python train.py --num_hidden_layers=11 --hidden_size=768 --num_attention_heads=12 --num_key_value_heads=12 --head_dim=64 --intermediate_size=3072 --vocab_size=9319 --hidden_act="tanh_gelu" --norm="layernorm" --norm_place="pre" --norm_eps=1e-05 --positions="learned" --qk_norm=false --attn_scale=0.125 --bias="all" --tie_word_embeddings=true --parallel_block=false --init="uniform" --init_std_qkv=0.0245 --init_std_o=0.00523 --init_std_up=0.0245 --init_std_down=0.00261 --optimizer="adamw" --learning_rate=0.000682 --lr_mult_qkv=0.7 --beta1=0.95 --beta2=0.98 --lr_head=0.0066 --max_grad_norm=2.0 --warmup_steps=516 --schedule="wsd" --decay_fraction=1.0 --decay_shape="cos" --final_lr_fraction=0.05 --batch_tokens=131072 --max_seq_len=1024 --doc_mask=false --train_tokens=727500000 --max_steps=5551 --dataset="wikipedia_en"
Each number is 50 + 15 x the weight over its row's rms, rounded and kept within 0 to 99. Layers, rows and columns count from 0. The size before them is the row's rms in percent of the matrix's.

# layer 4 attention key, 768x768, rms 0.0274, rows 333-383, columns 48-95
093:38 39 48 62 58 70 59 56 52 53 50 39 62 36 52 55 39 41 61 35 40 42 33 72 63 76 56 47 42 53 52 53 54 65 51 66 69 62 63 44 66 40 66 45 28 25 46 40
088:48 63 55 40 30 56 38 44 63 70 79 58 67 71 45 36 53 39 37 40 36 42 63 47 39 48 16 53 34 53 58 36 47 64 43 43 36 35 46 44 53 31 67 50 68 54 26 58
099:67 22 53 60 52 39 74 52 30 80 50 33 26 40 77 43 61 78 71 32 44 68 61 43 61 53 66 44 32 53 65 22 29 54 49 32 50 41 83 35 67 32 65 64 33 28 48 62
093:22 41 48 78 72 43 36 68 60 39 47 58 55 59 38 43 25 38 44 39 68 61 49 69 21 35 41 39 52 31 32 53 34 70 60 43 21 66 55 56 65 37 29 70 44 36 41 68
095:54 50 47 43 35 44 62 41 68 50 33 54 52 50 27 45 42 35 34 30 36 61 27 51 44 36 43 51 54 69 20 50 57 51 53 22 67 65 65 49 37 43 30 40 40 22 57 43
096:65 38 46 75 35 20 60 67 33 63 30 56 56 42 86 65 55 54 57 35 42 61 33 43 56 45 39 39 28 30 55 29 39 57 16 29 58 66 69 71 34 53 34 44 64 64 75 50
092:50 44 42 47 42 53 35 44 65 41 51 48 41 43 59 52 58 55 43 56 36 62 43 62 49 68 50 33 73 63 63 65 62 74 61 43 44 28 31 33 54 71 37 40 31 41 46 42
097:52 31 49 31 43 40 69 46 55 46 33 13 66 39 44 49 42 39 27 74 24 48 65 88 30 72 61 67 33 47 53 23 54 68 60 25 60 67 65 36 30 47 52 36 60 35 25 55
094:49 32 58 46 67 61 51 38 68 66 68 38 55 74 22 22 57 68 26 60 42 39 43 53 53 25 79 79 34 48 58 43 28 55 33 44 50 58 49 38 59 66 59 35 27 72 22 58
095:76 61 83 63 21 40 60 65 51 52 40 70 68 56 69 74 61 40 35 52 39 51 53 39 47 64 38 33 61 45 43 66 60 43 34 71 49 72 41 65 36 44 70 43 44 45 35 50
094:83 45 38 44 44 60 86 62 44 33 74 30 32 59 59 44 41 62 61 56 49 57 24 46 36 44 53 35 45 36 33 50 63 44 69 76 36 56 55 62 23 50 59 26 42 57 65 59
092:48 36 31 37 57 46 26 28 67 49 75 40 23 45 47 63 53 72 62 74 72 33 74 64 70 41 34 43 44 66 49 26 35 50 70 61 50 56 28 49 55 38 57 46 69 49 32 47
097:33 73 58 13 64 66 68 56 33 40 46 11 44 49 37 19 42 71 49 33 29 41 57 73 33 51 22 56 49 67 33 51 44 37 41 42 22 41 41 57 71 31 59 57 56 30 47 64
098:64 36 30 67 24 55 45 36 49 50 52 25 35 22 69 73 67 23 49 29 52 47 59 68 83 53 23 34 55 43 56 55 36 47 51 23 76 60 36 20 62 58 53 42 33 40 42 52
090:63 50 63 34 45 61 48 48 79 35 89 47 56 45 73 50 47 43 60 44 58 74 29 25 29 42 52 49 43 32 43 45 47 32 32 58 45 35 63 57 25 70 53 44 76 55 53 70
098:41 19 51 53 23 37 15 36 30 42 29 34 44 67 45 51 76 68 54 68 47 48 66 49 50 76 38 28 24 62 67 54 45 47 54 74 28 62 28 29 33 75 42 66 39 71 72 63
089:37 45 58 53 63 34 44 51 34 62 55 69 62 36 54 64 45 60 35 55 64 37 44 49 51 67 41 59 39 75 70 57 53 51 45 34 59 26 32 75 60 54 56 27 62 50 68 55
094:64 45 41 41 69 52 54 58 55 72 55 55 50 33 37 63 41 23 36 57 56 49 67 72 54 44 81 30 67 46 35 49 42 42 38 39 55 34 44 59 48 27 35 63 51 26 41 46
095:77 47 48 69 53 36 59 28 58 53 52 33 49 62 63 64 63 54 57 34 58 61 35 54 62 68 35 47 45 38 40 77 50 59 35 46 32 40 66 62 37 61 50 59 29 32 63 72
097:53 55 37 49 30 33 77 56 37 34 56 48 58 48 38 47 40 52 30 57 38 42 73 70 49 42 48 44 45 52 62 69 55 60 51 24 52 74 30 72 37 71 58 36 71 50 54 60
095:58 83 67 52 77 64 42 41 17 65 76 22 77 46 76 53 34 67 46 47 46 27 62 28 41 41 48 44 51 35 68 22 59 48 25 63 46 63 61 54 66 28 31 62 60 59 34 68
101:57 37 76 52 36 43 45 60 31 86 52 68 69 25 43 43 28 40 61 45 48 43 55 21 63 47 52 39 47 41 38 33 70 31 37 39 67 60 46 34 36 38 50 61 39 42 53 75
096:61 69 53 55 40 57 46 31 57 37 43 48 39 45 32 30 60 67 46 52 61 69 66 51 31 43 84 55 51 64 28 73 72 68 46 59 24 22 40 38 71 20 70 55 34 47 37 35
091:52 68 25 30 46 59 41 21 65 37 45 63 28 34 35 46 31 64 44 29 56 47 61 49 34 81 51 50 61 71 41 63 35 40 73 29 34 61 45 33 55 74 56 30 65 50 66 78
100:73 27 51 71 49 25 26 39 42 52 76 49 57 68 76 52 65 47 52 63 39 70 50 31 70 54 44 38 60 37 64 35 36 33 33 21 40 65 56 58 55 55 45 37 58 61 67 53
094:61 55 41 60 52 41 41 27 58 78 50 50 51 68 29 39 60 36 41 71 37 42 56 29 29 37 47 42 49 64 63 59 41 63 60 53 62 32 25 35 55 40 50 28 41 31 60 57
094:46 55 52 32 62 54 46 44 25 69 54 64 44 71 62 62 64 32 53 27 61 31 52 33 70 28 54 58 45 33 60 68 64 26 44 70 66 41 57 57 37 56 76 54 64 24 60 44
103:62 49 40 70 36 49 25 47 63 75 55 57 35 43 63 40 29 57 39 22 48 65 47 66 56 40 58 50 55 56 52 29 45 51 36 23 58 41 37 65 26 32 43 61 35 16 66 86
097:70 40 33 41 31 51 38 44 62 42 46 77 47 46 35 59 44 42 66 71 46 67 23 46 48 32 42 43 53 64 47 62 44 33 85 33 42 59 44 75 48 39 28 67 45 31 57 83
095:67 35 68 76 58 20 24 54 45 74 63 32 72 65 77 43 56 33 34 44 34 39 67 58 50 63 52 33 68 26 60 39 46 25 28 17 65 49 51 34 38 54 68 50 36 46 53 56
095:38 26 32 53 39 61 58 56 72 59 60 33 43 50 50 46 46 53 64 64 77 31 37 70 52 46 53 28 32 39 44 67 70 47 55 75 59 38 44 56 34 59 45 68 64 64 28 37
092:51 49 24 44 47 55 45 47 30 64 54 41 77 31 65 63 41 53 50 61 40 53 47 50 69 44 28 39 26 47 34 38 36 46 19 58 61 77 62 54 19 45 63 34 38 53 34 67
091:29 71 57 25 63 67 65 60 36 21 76 60 28 37 35 57 64 64 53 56 52 50 66 44 57 38 41 68 32 47 46 58 62 77 56 49 60 38 34 66 64 41 37 23 57 44 50 51
093:57 62 37 45 57 47 45 59 57 38 44 24 57 35 39 61 48 83 67 41 74 65 59 49 39 58 66 29 67 30 63 51 65 35 69 70 39 66 46 58 60 45 36 52 35 78 36 65
093:56 52 50 69 31 36 59 76 45 74 58 63 64 48 71 39 36 49 49 59 53 66 62 40 46 42 44 46 40 67 80 47 56 38 50 71 67 27 59 24 46 78 48 49 61 70 36 62
094:38 66 36 43 72 69 73 22 58 91 56 47 36 52 33 62 40 54 49 35 46 47 66 57 61 40 64 60 28 61 20 34 44 26 42 70 53 34 64 27 73 48 60 65 49 56 49 56
099:79 55 58 71 53 42 45 60 48 52 47 56 32 50 66 66 43 49 58 46 66 49 48 35 38 54 24 42 71 29 39 50 51 44 27 29 73 74 54 53 63 30 63 57 78 60 64 71
096:46 28 61 52 53 58 34 53 51 55 27 71 53 44 57 31 68 35 57 67 66 75 56 48 39 61 57 59 66 54 74 64 28 40 32 39 52 56 49 45 50 58 56 36 46 81 62 59
094:53 48 54 54 68 58 58 68 59 63 72 50 58 59 49 42 39 51 34 49 49 40 67 49 49 45 62 47 34 43 46 70 36 63 29 31 58 44 52 69 69 67 49 48 58 41 70 53
087:68 60 57 42 72 53 71 59 37 35 76 70 61 72 46 42 42 34 71 63 35 72 53 41 64 72 17 25 58 44 69 57 58 64 35 60 43 69 54 46 42 43 74 30 79 26 26 89
095:33 56 50 67 67 34 39 52 60 75 66 35 55 57 45 36 50 43 33 27 42 50 50 57 63 64 47 67 48 47 53 58 34 71 61 62 65 64 45 60 33 55 42 28 49 42 80 42
094:41 60 36 61 33 51 44 39 36 42 67 55 57 69 78 68 79 42 38 40 73 50 65 62 63 55 39 62 27 46 73 65 41 37 56 29 67 55 54 35 29 41 58 35 52 86 47 44
092:42 22 57 47 35 52 56 38 38 70 48 50 43 64 62 57 66 41 37 54 58 57 56 78 47 47 41 37 41 49 43 54 69 44 55 31 33 54 59 36 54 71 60 51 56 40 56 51
096:63 61 51 48 57 35 40 63 50 91 69 52 57 59 78 57 52 43 71 26 35 37 40 35 36 61 52 63 48 47 49 42 29 22 41 35 50 83 35 62 55 14 94 41 47 34 55 76
098:39 51 49 40 51 66 79 41 53 48 80 39 57 41 68 54 48 44 41 65 63 45 49 37 47 20 27 69 65 58 70 18 70 29 68 64 47 61 38 67 46 42 43 38 39 43 33 59
093:26 31 37 43 40 44 35 54 38 31 50 62 64 47 56 55 77 55 67 53 56 20 52 54 33 57 58 59 18 46 51 66 63 49 58 47 35 63 60 47 38 57 62 33 58 77 55 64
095:44 25 61 45 31 41 55 65 58 88 36 35 41 32 81 66 52 50 82 65 49 57 55 37 47 21 51 40 38 33 42 52 67 27 57 39 54 42 50 46 42 54 72 46 45 68 54 64
096:52 68 50 50 41 70 38 71 44 26 62 65 53 40 58 36 75 51 44 45 45 16 53 39 35 46 44 63 56 60 46 75 55 60 55 69 46 63 25 63 73 27 35 47 50 55 71 64
097:41 53 25 39 38 47 58 60 43 50 47 29 37 19 55 66 48 35 49 64 54 70 39 33 39 33 39 44 20 38 58 70 43 39 35 47 32 36 77 79 31 61 44 51 43 52 76 73
098:43 43 66 74 50 37 49 58 72 29 56 44 39 40 27 58 26 39 34 49 55 34 77 58 40 39 52 58 53 51 71 56 45 37 72 52 38 64 71 59 64 52 46 57 63 54 60 25
092:49 46 71 52 30 22 52 62 48 64 53 40 46 51 74 59 49 69 50 31 49 70 57 33 71 59 71 45 34 39 44 71 44 53 27 56 71 47 40 49 59 57 32 31 33 37 61 68
# layer 4 attention query, 768x768, rms 0.0281, rows 334-383, columns 48-95
092:63 72 61 52 32 41 35 56 65 82 28 55 44 63 64 58 38 26 37 75 58 75 54 25 66 35 46 43 53 67 70 31 56 46 43 55 68 59 44 28 64 66 52 67 55 27 76 63
097:68 47 43 53 75 60 69 40 49 43 68 65 64 60 83 75 49 45 65 50 55 63 47 54 46 40 50 77 78 72 46 82 64 22 47 39 79 44 64 45 69 25 41 55 59 49 42 49
092:27 47 48 45 72 50 63 79 58 21 36 90 40 59 33 65 45 60 56 68 78 67 40 55 68 36 56 56 69 38 33 69 32 65 51 47 35 31 40 61 44 24 24 43 58 55 45 46
093:43 55 52 34 79 52 29 25 58 68 30 52 45 60 64 40 62 52 61 30 71 67 45 35 56 75 66 36 77 44 56 63 51 22 61 27 76 48 42 72 35 30 42 44 42 31 47 41
096:60 44 37 52 66 62 45 14 19 45 35 70 49 53 34 39 42 55 66 39 23 33 54 58 18 89 21 40 34 75 45 34 38 56 29 62 57 67 79 59 30 53 57 39 35 37 61 38
096:30 46 47 37 40 43 52 48 53 40 44 45 46 41 38 73 52 57 63 56 58 59 63 39 25 49 18 59 43 55 58 53 71 27 52 35 68 60 32 64 32 55 55 67 57 67 66 32
098:44 84 38 55 43 65 42 51 30 36 60 24 35 70 46 64 51 44 56 40 85 37 52 31 41 64 45 40 55 50 34 57 54 57 60 73 73 27 33 60 39 25 07 26 69 66 38 25
090:19 45 71 68 44 44 65 49 60 37 47 20 62 61 61 42 59 77 41 51 50 64 49 36 77 34 43 59 81 31 33 67 62 37 37 58 34 40 25 65 72 51 70 73 46 45 53 36
100:45 54 61 68 29 42 87 44 34 42 62 31 37 43 35 62 64 55 36 60 34 46 38 39 45 57 47 62 38 61 55 61 47 67 62 61 33 50 32 27 59 74 31 51 36 60 41 20
095:45 61 66 62 15 51 56 86 59 72 55 55 62 57 67 45 56 71 22 50 50 52 65 22 43 55 70 14 62 42 48 44 51 73 66 32 45 58 71 37 51 56 38 55 67 48 82 47
098:47 65 36 25 53 73 33 61 50 74 32 46 43 46 77 56 74 30 47 51 63 40 67 57 64 31 52 32 65 32 73 53 32 51 60 38 40 83 27 38 34 43 75 45 60 45 78 50
098:39 78 31 24 49 68 62 61 46 28 20 57 29 73 66 32 34 50 33 60 56 59 38 49 74 33 48 37 59 48 41 50 55 67 35 67 41 46 64 41 46 67 63 43 26 39 28 67
095:52 21 35 36 40 37 43 38 44 63 59 39 62 52 27 38 72 50 52 66 70 36 57 41 63 70 54 53 40 81 45 47 61 74 62 47 70 67 81 24 55 39 37 35 73 61 25 54
092:89 42 35 52 74 44 48 43 31 60 45 52 57 39 48 60 23 30 80 33 42 62 44 69 60 65 42 37 74 56 50 60 57 23 29 70 52 25 64 50 33 72 74 35 75 55 44 52
097:54 32 34 62 49 41 40 45 60 44 87 39 43 57 52 67 60 54 53 56 43 48 55 39 62 56 35 47 38 49 57 44 56 87 64 44 15 41 55 56 28 55 48 47 51 74 42 54
087:27 46 41 58 68 29 36 59 26 68 66 59 38 58 58 51 51 34 60 54 43 48 51 29 56 48 55 52 56 71 30 24 30 56 43 34 60 56 38 47 53 49 64 40 62 37 60 34
091:43 38 68 23 54 29 40 36 57 41 52 33 61 44 54 31 42 55 31 57 38 77 63 64 54 51 40 28 25 42 41 42 61 49 35 59 60 19 65 38 54 52 24 66 54 57 40 49
096:72 45 70 76 48 51 19 35 41 93 45 85 60 55 71 41 24 32 31 46 56 71 54 42 53 56 54 56 23 68 53 38 52 31 50 57 45 71 42 33 64 62 73 23 36 52 57 52
097:64 49 31 26 43 47 55 74 34 69 60 40 51 61 49 59 58 32 59 31 45 45 30 29 54 78 66 31 06 49 21 35 66 83 73 40 27 42 58 56 69 37 42 63 59 58 57 38
095:49 64 60 44 62 63 39 42 27 78 52 24 68 47 30 76 45 28 67 76 40 62 58 72 57 14 58 43 68 57 62 25 36 68 61 50 38 62 54 59 79 36 51 20 38 36 45 35
102:56 52 53 47 43 46 55 69 60 76 43 42 43 36 79 49 56 53 39 35 23 82 44 48 50 60 49 47 54 26 69 51 47 45 42 35 53 61 68 25 27 49 48 51 65 63 81 48
095:46 67 21 39 55 60 54 62 55 33 53 57 35 47 33 51 64 59 56 57 69 56 34 44 52 33 55 80 71 53 50 72 91 54 29 35 57 13 34 68 77 63 27 59 24 50 42 43
093:27 43 77 63 48 58 56 73 61 59 73 47 62 48 24 50 50 70 46 42 73 54 41 58 60 54 77 19 83 30 60 38 41 37 36 42 28 50 45 56 45 55 46 57 56 34 49 75
101:73 37 89 62 49 27 37 64 43 68 52 73 52 11 82 57 36 31 62 41 37 46 64 37 59 74 51 27 39 54 42 64 47 46 43 48 87 56 62 42 32 59 48 17 42 43 75 53
095:54 59 56 75 22 43 45 28 45 77 68 32 46 42 66 44 42 50 59 53 48 69 70 22 37 51 60 78 47 46 64 54 57 55 56 55 48 60 42 41 62 48 29 28 59 71 43 74
093:20 46 44 71 46 42 65 73 44 63 44 50 62 35 42 69 55 56 48 49 55 42 36 60 56 48 52 68 58 23 59 89 45 64 57 70 49 67 43 39 83 59 48 24 43 65 56 42
101:50 81 69 35 37 49 19 45 31 67 44 62 71 39 76 48 38 20 35 60 57 62 53 42 24 77 57 44 61 74 46 66 34 36 60 48 48 53 50 51 13 29 76 23 57 44 61 48
095:26 46 37 60 42 41 81 75 41 48 60 40 30 54 45 49 70 52 60 33 59 79 46 57 61 30 62 64 75 18 39 50 79 23 43 30 67 43 51 37 32 66 53 49 38 34 55 51
096:77 43 58 87 50 39 53 48 31 74 51 79 50 62 58 38 27 53 58 76 45 32 65 82 39 57 49 74 42 37 54 58 23 50 42 64 47 56 42 69 65 72 61 56 37 57 50 36
097:32 55 49 61 27 28 43 21 45 25 63 49 54 87 23 55 70 60 33 22 35 35 43 57 33 40 34 44 47 60 61 59 55 43 61 51 11 50 64 43 45 33 23 66 46 68 18 45
092:69 50 57 65 75 22 45 31 23 54 58 55 84 63 46 26 75 56 25 42 58 64 65 61 73 75 54 24 24 69 51 50 46 57 31 55 59 86 65 26 59 58 62 61 63 18 66 41
093:42 38 34 47 71 33 73 38 63 18 49 75 15 40 31 38 68 62 66 19 65 63 49 36 33 25 58 55 74 59 66 60 64 69 54 39 63 66 52 52 25 40 52 72 41 30 65 72
091:25 50 32 48 66 73 44 43 38 28 84 20 19 64 47 60 38 51 83 38 73 44 65 49 32 46 36 43 76 27 55 55 48 46 64 47 58 44 59 43 59 29 27 49 64 59 18 39
093:38 36 45 29 42 57 76 28 25 14 19 66 55 36 60 47 70 65 44 57 16 48 59 43 31 52 37 40 20 52 53 33 53 39 39 31 74 70 68 54 40 68 56 45 40 66 66 36
096:33 65 55 33 56 30 64 34 32 53 50 42 52 59 65 36 47 55 41 17 37 27 71 50 50 16 29 44 61 44 80 69 56 34 24 41 58 45 37 59 73 25 37 44 50 54 58 68
096:77 48 77 78 36 46 46 55 47 71 40 60 56 68 65 26 72 47 32 68 40 68 71 42 57 70 62 41 73 46 42 34 57 69 42 48 49 77 68 44 62 62 56 52 34 59 68 66
095:41 47 41 46 47 24 45 41 58 39 65 51 58 50 31 66 77 71 48 53 54 46 53 47 52 54 27 55 58 47 42 85 43 68 74 33 63 31 58 48 53 73 55 64 42 57 67 17
094:45 60 59 56 56 34 48 67 66 70 65 83 46 32 61 52 48 53 55 74 32 63 44 46 61 57 50 67 29 29 58 78 56 66 55 36 21 81 38 49 84 52 41 51 33 69 64 58
089:46 57 48 62 48 31 12 60 50 56 55 53 75 69 55 20 67 26 55 35 34 80 79 54 57 20 74 67 77 29 21 34 74 85 28 65 71 58 50 53 70 50 74 30 72 48 45 64
094:58 41 59 52 48 37 27 51 68 52 59 55 35 60 39 42 30 46 23 29 31 39 37 77 26 42 55 68 22 59 68 43 02 68 35 22 34 38 55 65 53 51 58 34 39 43 67 72
095:52 33 39 74 39 50 76 22 52 55 44 73 68 56 44 40 44 61 43 46 50 45 32 91 60 61 35 83 55 44 39 38 69 65 43 56 49 63 52 26 58 72 46 23 58 68 64 51
096:46 76 57 50 40 33 16 28 48 34 83 39 38 64 33 47 57 45 64 46 51 48 42 51 29 59 59 28 45 50 43 61 25 63 67 36 25 65 69 59 16 55 43 43 81 52 87 48
097:60 50 59 53 34 48 32 42 51 86 23 78 70 34 66 53 67 10 77 67 65 35 57 46 41 40 47 60 72 71 58 48 47 31 51 31 68 40 35 35 45 28 48 22 30 49 55 53
096:51 50 81 68 44 56 63 46 47 89 41 48 72 67 38 29 53 27 44 41 27 82 45 50 75 40 68 44 35 65 70 45 44 52 34 14 42 65 31 46 20 49 82 30 60 57 63 62
094:38 54 64 57 91 59 62 56 39 19 88 38 50 62 19 56 61 77 55 37 57 44 32 70 45 23 55 64 45 46 35 43 53 43 47 58 27 32 62 68 54 37 24 55 70 57 49 36
098:59 32 34 35 53 61 38 30 45 55 72 48 73 39 48 33 07 31 51 45 46 38 57 39 63 54 23 64 58 75 50 57 46 50 60 42 70 70 61 32 39 55 74 45 50 55 54 55
093:45 37 64 54 52 70 50 46 67 48 47 47 71 69 59 40 39 66 31 65 41 54 43 35 66 64 48 51 29 25 45 09 51 56 51 68 20 49 51 22 43 70 29 71 55 44 32 24
096:81 43 44 50 77 49 39 40 40 47 39 38 71 37 32 32 41 50 54 49 50 56 63 57 61 41 57 46 35 77 24 41 31 53 75 77 68 27 62 54 57 62 40 39 63 23 74 66
097:40 64 23 65 59 55 58 30 60 56 65 41 47 48 43 50 69 37 59 53 60 57 64 32 33 69 42 63 36 51 40 53 47 27 76 33 51 23 51 58 55 64 78 29 37 36 47 32
093:64 56 52 71 64 48 73 09 46 38 66 36 75 49 29 59 32 54 39 38 40 45 59 48 41 23 45 60 22 46 09 51 45 51 52 64 39 26 51 56 67 69 50 36 48 65 62 19
# layer 4 attention value, 768x768, rms 0.0244, rows 320-341, columns 48-95
096:55 51 53 69 68 59 29 35 34 62 67 59 34 54 45 53 50 63 39 55 66 29 77 43 59 42 48 61 43 31 61 53 38 72 39 31 55 59 26 48 66 25 24 32 52 37 66 43
096:25 24 77 65 57 63 92 51 25 33 44 28 44 34 30 21 41 36 51 86 73 39 60 49 36 28 51 40 60 64 59 37 47 42 61 76 56 42 30 80 30 38 60 38 57 68 44 19
098:24 78 30 30 39 51 68 40 57 72 34 50 44 28 77 39 68 58 44 85 68 62 75 54 29 55 48 73 55 52 40 63 20 65 54 35 33 35 37 63 48 66 65 38 26 74 58 47
099:64 68 43 66 54 39 35 40 59 61 46 42 41 63 31 32 38 30 44 52 58 36 72 54 42 62 41 42 52 69 42 69 58 33 39 70 71 52 58 51 45 18 79 33 40 37 28 32
095:80 38 80 65 42 62 53 30 36 73 55 70 32 64 69 25 55 23 57 42 48 60 33 29 28 37 49 44 22 54 25 19 59 62 49 48 49 36 45 92 43 28 64 68 46 41 73 73
098:44 71 59 68 70 49 79 38 28 55 83 65 61 74 40 57 45 33 48 87 42 45 53 37 56 63 71 36 41 49 47 91 33 52 44 67 38 50 41 62 68 40 31 55 31 62 20 54
095:53 65 26 55 50 57 56 70 58 50 41 44 35 36 74 46 57 28 50 50 36 31 39 71 68 39 28 48 42 72 52 47 65 57 39 60 76 57 63 30 53 69 61 28 60 38 46 41
096:50 42 67 71 37 66 71 54 26 62 57 51 40 29 43 51 72 65 24 47 52 37 50 52 34 33 69 56 46 50 33 30 37 33 74 40 71 47 47 30 35 65 32 46 72 52 61 38
095:62 40 46 37 49 63 55 84 74 65 35 42 29 59 67 81 38 47 31 62 63 46 28 31 43 36 38 77 39 50 37 55 73 58 29 57 54 41 55 68 61 38 62 60 78 24 45 29
098:67 57 66 69 70 61 66 58 32 77 54 63 27 62 30 46 54 48 60 61 36 69 65 26 59 47 71 66 47 40 63 55 63 69 67 63 46 26 34 29 43 68 57 44 34 68 39 39
095:69 34 43 55 67 38 43 55 22 49 47 50 63 77 43 66 62 48 72 61 75 39 32 31 62 34 37 65 42 57 39 57 38 37 57 43 71 55 55 60 34 52 55 32 34 28 52 40
096:34 59 49 49 39 39 62 56 60 30 38 54 53 62 43 65 41 69 47 80 44 49 07 58 61 28 64 62 71 76 52 49 18 54 42 45 23 57 63 41 45 79 74 34 56 59 76 39
101:59 47 60 48 70 67 60 17 36 53 54 54 45 56 20 29 66 35 67 34 70 46 89 34 27 63 67 56 63 45 58 61 70 49 59 47 39 48 69 67 25 38 58 63 23 36 62 67
098:54 61 39 56 43 27 59 66 25 77 12 51 43 51 47 29 55 46 69 65 69 72 59 54 59 67 36 33 72 54 33 32 35 61 48 37 54 52 67 71 60 45 48 59 36 33 26 40
098:69 55 72 50 57 26 61 39 50 47 60 53 30 73 37 50 70 26 37 55 28 51 86 39 39 58 29 30 53 88 70 55 47 24 18 25 80 40 61 52 30 32 58 14 51 55 51 42
101:44 25 59 43 42 51 70 60 55 70 46 53 59 30 35 49 59 71 66 41 55 66 56 35 29 70 33 51 38 40 46 66 66 36 44 40 62 46 44 25 65 52 66 24 59 71 33 72
096:31 16 29 55 45 51 41 37 62 65 54 74 65 22 59 54 59 67 34 87 57 23 63 44 52 71 52 47 72 37 42 50 39 69 58 35 46 49 71 51 47 35 39 23 58 60 25 51
101:33 60 76 75 61 58 32 61 57 50 58 47 40 58 64 39 63 77 46 70 41 46 47 66 49 51 38 60 51 61 62 40 67 28 56 36 42 72 40 31 71 28 70 34 58 35 55 61
097:63 54 64 49 48 63 76 45 64 54 46 52 31 60 55 76 20 33 28 31 69 54 38 66 59 45 54 64 60 72 75 40 74 69 54 55 44 61 43 55 65 45 65 44 31 40 62 45
097:34 67 51 59 34 47 41 31 43 30 46 39 65 75 50 32 41 62 60 29 78 32 35 51 47 34 55 41 50 56 40 22 44 37 59 36 73 55 59 10 25 32 52 28 55 67 45 56
095:40 52 19 50 67 36 59 49 62 68 42 45 33 48 72 74 51 71 26 30 60 58 38 58 37 31 21 38 43 36 58 62 59 47 52 34 51 21 29 33 44 63 37 36 49 47 23 53
097:48 53 23 38 50 44 44 27 51 59 61 48 64 50 50 61 71 71 57 42 53 52 65 60 60 48 59 54 49 59 66 70 57 74 44 25 62 18 57 51 48 53 44 51 61 49 68 50
# layer 4 attention output (transposed), 768x768, rms 0.02, rows 320-341, columns 48-95
093:51 47 44 60 65 50 73 42 43 56 42 62 55 45 40 50 48 56 58 62 52 53 48 65 46 60 72 45 47 74 36 46 57 29 61 63 76 49 65 43 20 57 77 48 74 46 51 55
095:45 54 55 45 32 40 31 46 51 51 68 85 38 66 49 58 69 65 44 41 30 64 74 43 45 37 50 55 64 48 10 59 61 34 30 81 89 54 56 50 56 41 67 38 66 27 43 57
100:44 18 61 53 51 60 32 59 15 42 60 53 32 44 29 73 53 75 57 45 36 47 54 53 72 70 41 51 53 35 72 52 73 46 49 77 61 51 61 55 61 32 27 55 65 50 41 45
100:35 38 49 60 59 42 49 55 57 22 61 58 48 49 43 69 62 48 53 70 65 46 20 59 53 20 52 76 41 55 29 53 52 53 76 34 46 52 48 48 71 68 47 53 60 65 33 41
095:65 52 36 35 39 81 34 41 53 59 44 31 64 42 51 31 40 75 53 59 71 30 70 42 61 47 69 31 63 51 67 70 36 60 48 34 51 52 42 19 32 56 68 32 61 62 35 48
098:59 56 67 60 48 51 32 38 74 85 46 79 39 42 81 40 68 63 40 52 18 55 54 79 44 30 63 29 78 59 45 19 57 47 77 50 57 44 44 54 38 48 69 32 59 48 79 54
098:41 31 53 42 35 57 62 59 45 13 46 19 50 67 05 63 41 76 48 45 56 33 32 31 45 59 74 64 49 48 60 40 47 57 64 51 34 46 25 61 75 52 23 75 34 74 54 69
095:28 52 37 41 28 63 43 78 77 43 55 53 34 47 46 52 33 29 49 30 54 50 27 53 31 76 34 30 64 44 71 55 78 52 20 42 31 60 66 36 36 61 32 66 59 31 40 46
091:77 48 42 50 57 38 42 17 39 46 59 55 43 36 44 43 43 31 73 37 64 63 67 41 28 60 59 30 69 33 45 15 32 70 66 24 79 46 49 71 22 59 49 39 45 78 57 83
094:62 48 68 60 33 30 58 69 43 77 45 45 53 53 95 45 61 57 31 25 49 41 58 79 40 52 65 34 39 60 53 39 40 32 50 65 72 52 64 55 58 47 32 57 58 29 57 75
089:49 58 35 41 44 50 45 43 64 36 46 47 64 28 54 50 51 83 42 48 56 38 80 44 48 60 55 56 24 51 39 53 70 52 56 50 55 07 55 56 44 42 50 63 73 78 49 58
087:44 21 53 48 53 42 27 63 40 72 53 50 42 47 44 52 25 44 29 39 48 45 84 38 48 40 18 60 33 23 65 29 66 49 36 51 36 61 63 50 39 50 43 71 67 49 56 54
102:39 60 66 49 27 42 51 46 50 86 70 56 51 35 61 52 60 57 45 50 36 44 43 52 68 44 49 50 73 66 58 47 50 49 53 59 65 57 32 37 47 28 39 33 71 45 41 36
094:44 47 43 62 29 31 57 39 65 09 87 39 27 23 36 66 42 52 45 26 41 29 27 45 26 45 41 51 54 44 62 68 68 39 30 65 57 49 37 57 47 60 45 76 60 70 67 58
094:54 36 33 63 63 73 54 52 68 61 42 52 53 33 79 55 51 68 70 52 74 54 21 59 55 56 74 84 51 34 39 38 53 60 68 66 40 31 31 65 66 58 30 48 54 55 60 41
100:57 56 36 54 40 35 44 49 43 36 51 74 38 23 28 54 32 30 44 43 52 26 36 67 65 42 36 47 34 79 63 56 50 77 70 43 26 52 48 69 24 63 11 70 37 41 49 38
096:46 56 56 45 63 74 56 54 49 37 44 27 38 53 35 69 63 27 71 54 43 45 26 54 59 39 31 52 60 65 55 59 75 37 31 44 21 59 35 51 48 38 40 61 42 69 61 47
108:42 48 26 56 35 37 80 49 55 05 29 22 61 56 42 75 44 35 32 46 45 50 49 38 37 78 66 43 43 61 56 34 72 77 38 62 43 46 62 58 36 77 33 60 56 62 54 61
097:54 64 54 78 80 31 36 34 51 83 34 55 71 56 64 23 61 52 55 48 25 61 71 43 41 32 65 46 56 60 34 45 36 74 49 42 46 62 61 43 52 33 78 33 48 47 53 62
087:20 46 58 17 39 45 44 67 32 54 50 59 50 36 44 72 61 61 44 75 45 62 52 74 46 61 23 60 49 66 61 81 57 70 49 74 46 43 57 71 74 73 55 53 39 18 42 63
090:45 42 60 61 43 52 47 39 55 34 46 56 60 44 27 40 42 74 49 41 28 47 49 41 47 60 85 51 38 53 69 53 50 76 49 42 24 69 81 40 52 74 78 66 35 46 61 46
099:41 60 80 62 36 56 30 70 54 48 53 76 53 55 58 30 52 47 50 55 64 69 51 66 42 31 59 42 66 62 43 44 22 32 69 66 35 66 79 50 73 35 78 33 61 21 60 51